From a checkpoint of a small transformer trained on Wikipedia: vocabulary 32768.
Each number is 500 + 50 x the weight over its row's rms, rounded and kept within 0 to 999. Layers, rows and columns count from 0. Numbers have three digits each. The size before them is the row's rms in percent of the matrix's.

# down: layer 5 MLP down (transposed), 1152x384, rms 0.0416, rows 146-192, columns 0-63
# up: layer 5 MLP up, 1152x384, rms 0.0416, rows 147-192, columns 0-63
down146 098:463482523459553518467541482486524614534524502522482502558548493510615530429504448433518525539508497492506432499531542447578511508471382487534537488419493549519476469401539447485534543453482540
up147 086:420515536561542455540635458560561475502457479513516466516489514499532365501497520415498458381549418488468462415558521561497533619446525507333463552544488503563528418506418559486504474470378489
down147 082:537489536455456522483435508414383505459541459491498580501534493482462603510514462529528649562491509533549548553438491426514464394549517475643500397444484524492487569460526377509442587512639470
up148 091:482606503578478380527557573561480495519517497484500413537451451508525504566546482452472467508383533442445547512522532522406504525362450563443530579529439507537417537548530473436459532528477388
down148 093:493457551445499545488509428386511510529520484536486530444449449502491493452516478553510468507557457490461456444507501521556466644531630478549393466520500496404527537526507546618513471526507526
up149 095:465539427543490498479570480547440409478534449497530446585581466554524455544511572518514488532579501458407496433504518483440423534463463526451505534507471529577458502564477471556512420453475481
down149 091:541473571469517475477488531518488532510448468499444517483427554492463478492531399451518522468414533552535536495526517530562573487470546482549480540517488547425582544435500496452509548541512495
up150 094:421466523497472514386404517531506524611561480541566517534528504467417542574441470513538490629532499518549509529548473513451574476510529458481421570422529590496517456473464452519560524521560499
down150 096:505485457492486478568598499531519507383471497437404480511464480494560477467501493492419520378482541417503461498448509497551450535439484529524538479571490487557427503542530568512501472491412473
up151 101:592542502528546450446438455515495539526550520506450510551537444468528522504457557541423480570488499520417536604494498485507600434517495522509502443502526554503512534547477461516558538516562550
down151 095:415546453470443557563588508466519463517464489567531506492452516527488478550477439487589525490485476444516458401543501501512440503473516489521498534503528481486462541468572517437391534535462473
up152 092:539473570497517457504502575484371544521492586483511487507529544495490510472548514480544459486493420521428461450433484554475367523521473544628545583467518427479515522516515610475521487506485589
down152 093:510491500611545486493494570531400482510421449503526447605474492544449526516488532540506393401593495482485475570476502493502496515567537536495515520539438628504458535588501408457475568436462533
up153 102:405553499456461425521558470478398619480474455491525477536515491460481473524502497506496533485538506546525446427461504559550497509564497543387442510530486453536552425509396484474565520550445427
down153 098:564467494500551552502418535554607445523538512553497500556533454609497569451504447478492453497434419431464531569531454370401560461474523502626561470434512567454446555533619516532436496465496528
up154 097:495532558519572478473498462603445470525504429462483520457534543471431529532560574514495481498563502413500504504422492534450458450522498458458561547435537454635474455511513459531531540488512508
down154 093:535418488427420538522543518442517420516482539517456468473522453458550530518484400469477499449478470517465520508563556434570501598533520541536472521556524491345514537457457526491465513513592505
up155 099:469492386370491502423531503467531488513521518520484492497425475518509522522507480581451358429504440477491424561490517473502609531554577490484527453508550519458517421562465618545446543475630537
down155 106:478440569585566408495440534499481490514540532529511517448539489470537480483498527505558450586523483464492554556544605490492468560543569477482520577507457479512497554516458411427563561496510549
up156 092:554457525509547487473578601515523507562532566448446556449491495508519424398391514455520519477443491453495505538496472519513522567480454530546425553459505426406582517499574520532377462479498627
down156 101:545558559556481493495487540522465529479571494516479378568597463414442431552508597505523552482500439550516527535476473551454467532512549462475642590514426550567476507493411530466501417563532482
up157 093:557517485507549481467425530518475572484416468567565543484505554560434535559487515447547541567577519497458522448553499533496562541450502609514547470392455426513482548423440563532433473554473427
down157 112:522534521454573464582484459500542474491493497553492587473496486573488532473458514419500588578444516462414517376610565518471532513430469562532523545444507541565503470419483511566462449459438572
up158 094:449520455549544555454539545604523614546489507441437507519485447429468481457518419515484471487505586539566415570533567480328483520577576428607485410547557418506441522497452444533470502517525391
down158 089:516552560425436373508482452395511470489492562521577472529488513560552528533491508477552539508500427502450520441496460459559506514449427542426486524474457604474522485496561518474555510461441594
up159 102:484464471476597525478434542428412503484529464408472473514438384458560533442469466440450499538518519483488451478561545587449529517549492521508496465529558509457521498484607443527530463585615550
down159 101:464575479510425420542581501570560567485476531506550486451597600561441544529574553601550518530524526508470535517461449446581474465435510505485502515506476496522520494490457536447498558415408419
up160 099:486526617446510496567521439444435471497456439478470469535483500592543570442483547499505501459491572466531589540402451467472511504486500558630520565509614554465455519438461562514504568503469431
down160 096:560448498580492526404478588483545549499549530543494551408492483493490494630528403509475503578516450606498487478587467494547417424474444465401411482540448446507582570611519463520425491456531553
up161 099:528530527467490528388544455457494577553467584465463439436480525440529427507514430384628500629475516509479568539511473472519533598470540474499449474451517492485506511582536449548513563531498502
down161 096:467467512467516492545445533539496411413518493515485499595502486592489545550502554575426506433531497478505432481523506494461490417510480573514530502578498495513586482416470571486526414481522508
up162 100:534611452504487550476566554479556570451473502464439463622440446479641451495519408550502490412418477505474561557508508546558519449541550467476477518477507480434456562539551514508561551586517525
down162 101:479434506465536498608444389546477506520518567463526574435563587494371582570513537469531546568577528534528495447502540476500474511444465550553497484472497513568524476388467485599396516461475496
up163 107:537557501404512532573490440494471489471600545485459551487448510493470399528526513608565547522512498537507542540482473511489482540509426570505426512524395569547537428478493539540428575486494554
down163 103:486397537587455493492491549542506501589428403544524454541622518504526566501480490430454480476538507412472461479481500467523492482454569485547607473447543469457463518552510472461614509503480508
up164 105:524539476444534449561530528498529472470620556462538484578627500516478517381531468455401537505562511419539551519481452529531516551502536535533492491434520477492495469478525522401600439383475491
down164 097:509469529495429547426452459494515511461434417516461522438389523461508492589453502500577412484495558575475462522573589495519472479463446434464510494556457542511505544562534486546421543646493542
up165 105:553552489450495480476501509471464562599503438516552483444451503471518602561469453493501574425443525462504483556537506557491586556463454544456603519577521565447433449532548578433501599545483522
down165 103:483443481550427480435532476515501453417472541502435535569552532516444420467524529547531511549556511520504546468481484459502427419531570444475430424452471385532596562455514485515473439480501519
up166 101:502510499564495481558498494525527472448469447522512452488421452480456475553409467518587528469515509565466480548607466589411515571541538419475538446433460546442549546459529536477477496516552477
down166 097:490477469453483547447511478533481485605538545471473499542568469486495551472611498470426480542454470431540522487338546465560489501459461538527481519515556468526432424521455479502533546506450484
up167 100:450534603509509510572543462546579442499576517470549467564447451498464526493485531494487485442508438454446415499541450466444487548551541397507509464570598585446584504550461500486459437424449408
down167 100:503439412511451452436488587504435503466419508500531461454524559507520513492493440459571544576518552572500518520500562494491504430450480555505521504448419430508387490488471452475524536595605557
up168 096:500475477486538566600492571466526483579512529445544484583522447467503528472456585401423402444550525487408536581432443476553541547574504526600458483596468462440510465505494511463434425434462506
down168 095:542454530541446469464520504492525522483459516541479529479510544485490513530571436584573534543477530591525514414650482414485415458407554527396539499471494549547499574564533454443551532460547433
up169 098:568439516528441542402512411468539505520562455552528561448445531491441452528481446419482557524519456508540403578572480455489643583432434428485526445451531552490487494385525583430583560531558480
down169 096:497521483461495519594525510481498455487503528445508496545481436516542548470520550552444542520522451561422573443478446508513364443549579499495433441495509473598514551551487360604478560473474560
up170 101:588519459448490472460588367567442553432459497512531435464497526453492449441495455562532532511483386470559471496530426461530477464504551451556531453404510442481493523434430497511492455493543449
down170 095:414486548546514529531384655458591448564540445534440534512510470490501502561505537419436466484505564506477528508519521492486485553449479505461461570557492547521492425543612482492512590547461549
up171 101:392466580512602542498592476524507565508477545537437407451458476436531448497495554489490413549460477460443501494475541439537591510510464493408479553521566479502431610540525498568449588480478499
down171 098:449548495516498476486502521497495507566466555559493566502519503518475474539514447507483582416411468532517501387417452546442455421501515520419373527480412503531590424569440484532454479437541599
up172 104:505492469514582471507533514452473513573410528547494597536476396472549561540500503470495432505504468390419501441514497546473488498455525449493481519471473526415520469459508451439535439555516471
down172 107:510554484531463578465435576493458536541509557464564502504469511480522507491523545500489494561502498474509550461458536458419544454511504530504404471474447575511520473520533470484512544503639564
up173 103:489526454582487610544441478531435496464554551500439492431540516526545475477550535484533458502492549583475600487518483469418474508482461533498534608511528514454420497456552550395445492470466529
down173 112:476472404506498531471516489578513513429485380562406538547511536583404440544475441570505521526515465508457491519590572498535429633464535476460473529420513507498580512617407428481484484460525559
up174 094:553489477553492463566505464560507561551471525538507576495574456471435425525433571465477538512431538432542459480522454564513573493407471535482502542364467491492461484519499403509538427465374477
down174 090:500545565488561512452578493464481458485493470515499468527454587580484501498592438449470533530584434475449615520538501509507433494563590451465514452556590497502520515441484593467414609442540463
up175 113:520454462396537512394595463518550625417445517447457569448479520496476550580508532526530430516548457483586537499513644469540509487436523524490431495482514454495552554501506407488476551534537513
down175 104:492523430593493494668439511494459467530588458550518448500483437465467428486493542458501522429481524439491484474452490510429508534518539502494600536508515514547448481534487549413487441527415453
up176 103:424488565378531488527553412526480593523569445415531488503511390538466495536510471546471625468586569429440551546458469494485391475517481489502549480561482482480474518535433475541429485478520507
down176 096:502489417595487449466445606450568463504420531612506467480552527490550498488501505459438444539426408567514456390606528501547598498551503527531482510463500519493443480461544542482581526506455441
up177 100:531442462515554475447570492519491434533562476549517547461498489427491572452480600497465527520504573566513473490549394436556542513513479511546506530485375507533475526383454483482533566531485530
down177 100:462480545484384480614472492485527564522466481420451451563468409539583407631475402527462444471492502417435543548502525611463464476531548474465477519454594508502510494555517471448507452449529515
up178 092:528507549507569437436549414436490520486498470539541435491563449527503446580519478555494497462444473492472462489482461448562479523496497436575530529549567535459541501467475477506464448437556520
down178 091:490444447552426478475494591527547544495452528387519478521503504555492489519435467489453461573557433526516594483510490488452525553516521559492519433476505488523515591493586526441499493569439502
up179 099:432478517412451527523514474446524404460539527456465481578505481483461569476499559521413520504376573481439484528464500534585494493432638546493529490539555578594512541490531492563436549498425513
down179 099:498523487533543481434536551566537546592469558532503464503477583559594494553542463468541595549555429518489559459538464554486435507522411402528425529450465382417481542463530530510480372594541519
up180 108:507482554548534531454601433486505498508486577560537533407430523447496475506528505523447424474519504485500545526465509497415530491440507485443498540538493548457507545457525518504494522446465429
down180 109:468477484533494499491576607500522475443472524544496476502544461447557514498560441566471446492450495526526525482490562447520461455493524457519524580509397505466578498451540377465524490414565540
up181 092:487450550497413500555470503507468545492583429532541450480473559557429459495522472451468474547497491515559421568550474587642502507593444464508437524584494531533602452499442504449543458441444515
down181 095:518447539510505485494501531539522499483486598604534465509492557594507477521585564457440553560525478508465487511429518497588487492472490463472533555520535531571431520473538344470476502353509592
up182 104:503503517453559591489479556513538480497565455512471497592549566488498506438487537450465544532482451408538424449528455415548565508412520466494491456376437498454566410527534442500485483474551491
down182 097:434511512548456408564550469491463560518439573504490488400496389526514523527536446571530468476477558624493563549461529566493485541592469537534531563605563501621448562450499567459545478516458525
up183 102:395470529484472583413481529506482453569589440458591566493522433567545564474450600464541569453476474573457516542521477471542510502506459486390509428546477511475525556435542499514537518508464565
down183 091:607526493482510447597517469523489574432439510526402418495491532376422470516581396561471446532542508412585533486483500588483484539491505573575500543407476542505499486585506512501424488510495429
up184 104:456519502589484458439550519576439418546473530509473506456436449481476472487491501583445507562517559408449446455468493543476500413580421570548496602416426430502459481522491508536400464400616475
down184 117:517526556635540511440563548566460505590439517463460435498452481528492611547513545539443489543530606406453513482494481556538498493589436562518467491478473471508488453508503554541526459415598450
up185 094:530470446499527558495494545431446485498528539520553565487514401503484491588471409491504509493536449499506464451542503412474596562524460454552482538478474548567517611562454527481472513442487448
down185 091:514524581458478474524554487583525545495539486506451433503429478492509514383492580567505474438483495429542535529488514580526389430455460526425499412472607509470482508442495504462579544560526560
up186 093:550441469457562512494478498444440469543588549450484485427422440485427431474481532551483568408533489519462478427576462530599541493571492380479546401602465499440531491553469542412463557487449539
down186 091:497543492533499499499464486548495506449484503488543473593491520457553481493543455434471548617507534367430516600550461578421435511441486541479501550523438517594467542408467386493525502488507493
up187 103:456452528408516549497403470470502487526560469471488506520573437498486554578419519481451499466483484480540490474560451517490450578573446463552490573601439415443602491383524598470467484471430628
down187 104:457479479585486520491583555482506515526507484569547474441498507514569476494505408459554518486460503548493474526441497502525572556500536511450628470429484510494267528552465451491572482471644427
up188 104:578482570570459460473458490495420500499543475535486393443496530367592494589476514486458473447454420529491522565525497546465506588433522410476480476577528632612502464519513565497525476545593443
down188 104:482501458497611559564468526518520537485464477496500486589533496605444488385546464464539413492528558472520535466525491506489566410545524559532545481493383491469532497595515427522544510493452582
up189 106:478479505411462478552595416602485509498517487485522542487538443480567433490492377564422525493478523487534504501564547472533483565571444541529426405597380525609538434493493548419472535584532592
down189 098:550513508542495512495405546420483572537490516540497473521461508497493557555462582440612483507550531483477529483508464494492500454444511440471571579408597503421433615473496482557511532358487470
up190 100:556542411416488458468484576521546471543490432468591485559513434512609497523451501450511477388551429492495532520539367542477473468419456502525544541461487602487484492563486542418584585484517493
down190 098:456496523503466516474618511454553538503561544597406521425458446478514472515504530489491464582582510479423522461458528500513504545516542443455464480554521394477432506470494510540348445522463441
up191 092:562474497463589473604608613466484555491525456504457582472417557411424413576453427529474426487453550477553504512593494550525537473490535547454471505403523458562495512436534508504514578591543528
down191 093:465498503466491526464495453472489636534552500518507375489565551475457581520508541517476527515621535520513485402494506528537538449537416478484481443449473482519486555515573492483471502554347543
up192 087:443485557516545574468482517382594514554452492499551473513497573580424510560570507565463460466522466523532398491500564534570511372574465521500480494623530522463502593535593463574489510481465503
down192 084:495508535516483417532513544483507573484570455466462541456434488421484470482439509508514509455517485566513577491429488492531479534438524481484499615430427530497560527404474498414474457493606531